Weights of a small GPT-style language model, trained from scratch on English Wikipedia.
Architecture: RMSNorm before each block, untied embeddings.
Training: a variant of SOAP for these matrices, 6226 steps.
Each number is 128 + 24 x the weight over its row's rms, rounded and kept within 0 to 255. Layers, rows and columns count from 0. The size above them is the row's rms in percent of the matrix's.

# layer 7 attention output (transposed), 128x160, rms 0.116, rows 98-106, columns 80-159
size [104 107 107 101 105 119 108 115  93]
[[136 123 124  90  99 145 118 162  64 137 160 132 194 126 159 156 117 140 127 147 141 141 132 115 118 123  89 149 152 196 162 107 114 128 154 145 148 130 129 118 109 138 121 154 129 147 148 146 100 127  88 141 131 136  88 123  96 128 144 125  93 130 125  96 146 144 123 163 116 121 106 113  99 104 118 104 123 100 142  90]
 [159 151 121 141 122 147 148  96 153 146 113 107 119 117 149 148  78 123 114 132 126 114 138 141 123 150 111 151 160 117 149 169  87 145 180 134 135 108 121 122  60  96  84 140 136 127 127 134 175 167 166 127 148  80 140 116 127 106 127 154 130  88 156 148 127 123 131 100 102 101 132 117 147  95 145 141  98 135 183 144]
 [149 104 113 153 128 130 121 152 141 154 112 148 138 209 144 156 111  83 118 137 124 122 132 167 143 123 110  97  83 122 147  92 119 140 130 149 131 134 136 117 140 135 125 144 120 143 115 142 130 125 115 165 120 125  90 133 133 128 124 112 183 120 166 120 145 114 146 132 103 127 142 145 124 156 145 102 117 127 115  84]
 [100 123 156 134 156 127 144  83  90 112 146 151 111 142 136 138 129 187 156 135  79 137 152  91 132  81 117  86 124 109 174 136 136 170 150 129 121 130 126 143 135 170 124 128 116 129 134 131 108 130 169 105 137 151 123 145 159 138 105 146 147 151  83 101 122 100 118 143 126 134 116 160 137  81 136 142 110 136  91 165]
 [112  88 115 162 146 110 140 134 112 138 117 149 127 131 100  97 118 171 149  82 171 129 123 155 102 158  95  92 210 128 131 139 122 110 130 132 139 141 130 125 126 162 124 122 107 143 109 123  77 123 109 133 113 137 135 141 101 116 150 102 151 178 136 117 151 146 137 153 149 104 165 101 115 138 140 127 154 126 138 110]
 [122 120 142 144 153  64 123  99 105 126 136 151  99 114 118  78 115 161 105 128 122 135 126 132 138 142 126 124 136 116 148  78 136 101 114 111 115 129 118 154 131  84 128 134 165 109  86 140  63 101 169 119 143 126 152 128 127 119 106 163  85 121 143 175 131 131 158 147 119  73  97 108 159 135 185 101 132 128  95 159]
 [116 100 133 161 134 128 115 148 119 112 152 131 112 123 116  80 109 149 112 146 131 130 129 145 106 125 104 136 115 116 133 127 124 127 172 129 129 168 168 150 123 109 101 136 164 190 135 107 105  99 121 109 121 152 106  70 165 111 109 125 128 176 107 149 129 150 141 132 135 116 204 140  99 126 112 147 131  84 126 178]
 [126 117 151 136 127 151 120 148 134 108 131  83 127 144 176 161 148 155 123 106 142 106 142 144 129 128 126  92 175 139 109 157 120 100 104 108 116 153 120 108 121 144 170 124  91 100 111 108 128 140 112 145 139 152 122 137 142 150  96  72 115  94 147 108 109 135 137 136 149 195 102 110 124 133  85  99 147 100 135 139]
 [119 133 143 140 129 123 115 104 157 114 150 146 107 162 157  91  86 156 164 136 133 110 130 139 113 122 141 140 104 110  68 113 139 128 157 133 110 126  89 129 147 118  86 144 144  98 115 107  92 146 153 146 127 129 139 124 166 124 140 141 155  87 101 104 134 121 141 120 131 131 159  90 168 155 117 118 120 101 150 118]]
# layer 7 attention value, 128x160, rms 0.13, rows 99-106, columns 80-159
size [109 105 102 108 115 111 113  95]
[[126 117 141 105 151 148 126  93 135 102  65 124 114  77 106 150 131 136 134 150 113 122 200 109 135 149  84 120 139 138 126  89 152 130 112 151 118 136 140 156 167 107 107 133 125 134 159 131 138  95 110 112 121 150 139 132  97 150 141 126 117 113 145  78 129 132 128 160 130 131 107 144 124 154 101  72 183 133 110 122]
 [153 126 120 185 171  69 126 177 147 109 158 103 140 146 136 118 136 131 114  64 141 161 121 149 115 107 110 126 111 151  79 121 123 116 151 182 127 136 137 125 136  90 104 125 127  94 169 151 110 124 124 116  70 145 129 125 157 131 172 144 133 150 143 133 147 158 114 144 110 119 101 141 124  94 115 169 164 127 114 135]
 [138 163 124 102 113 142 105 155  99 143 113 110 103  87 118 121 129 118 100 157 168 141 146 116  86 162 127 111 110 146 153 131 128 125 141 156 150  86 133 151 123 124 148  98 156 171 126 113  86  93 107  83 150 143 143 153 119 114 125 116 149 136 167 125 173 111 105 130 117 129 142 124  89  76  95 140  74  88 114 148]
 [ 64 159 171 161 117 121 127 104  81 113 131 163 144 178 138 123 147  88 122 133 100  99  97 119 151 166 168 131 133 131  78 134 128 133  86 124 127  93 129 117 155 142 125  99 121 108 109 138 136 129 127 110 145 119 113 128  93 143 125 193 140 133 138 128 106 102 139 107  98 141  83 106  91 157 121 126 154 131 173 115]
 [140 132 127 138 157 151 161  91 147 135 137 148  94  82 102 149  85 131 139 121 120 142 152 138 126 144 143 120 108 123 125 111 111 129 110 105 154  96 132 136 146 132 100 159 151 143 153 172 158 138 143 131 135 129 112 123 110 105  95 122 180 127 135 110 133 124 154 123 173 104 120 176 139 161 163  96  74 142 143 148]
 [131 144 109 103 125 112 138 118  92 125  96 139 132 141 107 120 117 113 101 160 100 106 141 148 180 130 136 139 125 146  73 106 133 156 109 131 100 116 149 137 169 158 166 143 142  83 187 143 109 113 115 131 135 136  91 150 116 142 146 142  98 127  81 161  89 156 142 123 139 173  92 116 125 102 139 120  90  93 138 157]
 [140 106 142  97  82 130 145  80 109 182 160 146 121 154 145 131 135 169 120  85 162 130 154  92 118 151 160 127 151 103 137 171 130 115 121 140 133 137  79 100  97 111 117 124 124 102 100  75 123 140 151 113 131 142 136 129 133 156 169 130 158 113 115 159  63  93 123 159 142 111 116 139 167  98 114 175 138 148 154 121]
 [114 139 126 128  97 120  99 108 124 162 136  96  98 147 133 123 164 158 183 106  81 131  97 130 102 101  56  90 130 116 138 108 160 132  72 123 125 131 136 102 117 102 101 117 108 117 108 138 110 111 109 178 106 132 115 160 138 109 118 161 150 118 184 132 141 119  86 149 138  99 101 111 132  98 130 156 116 170  95 119]]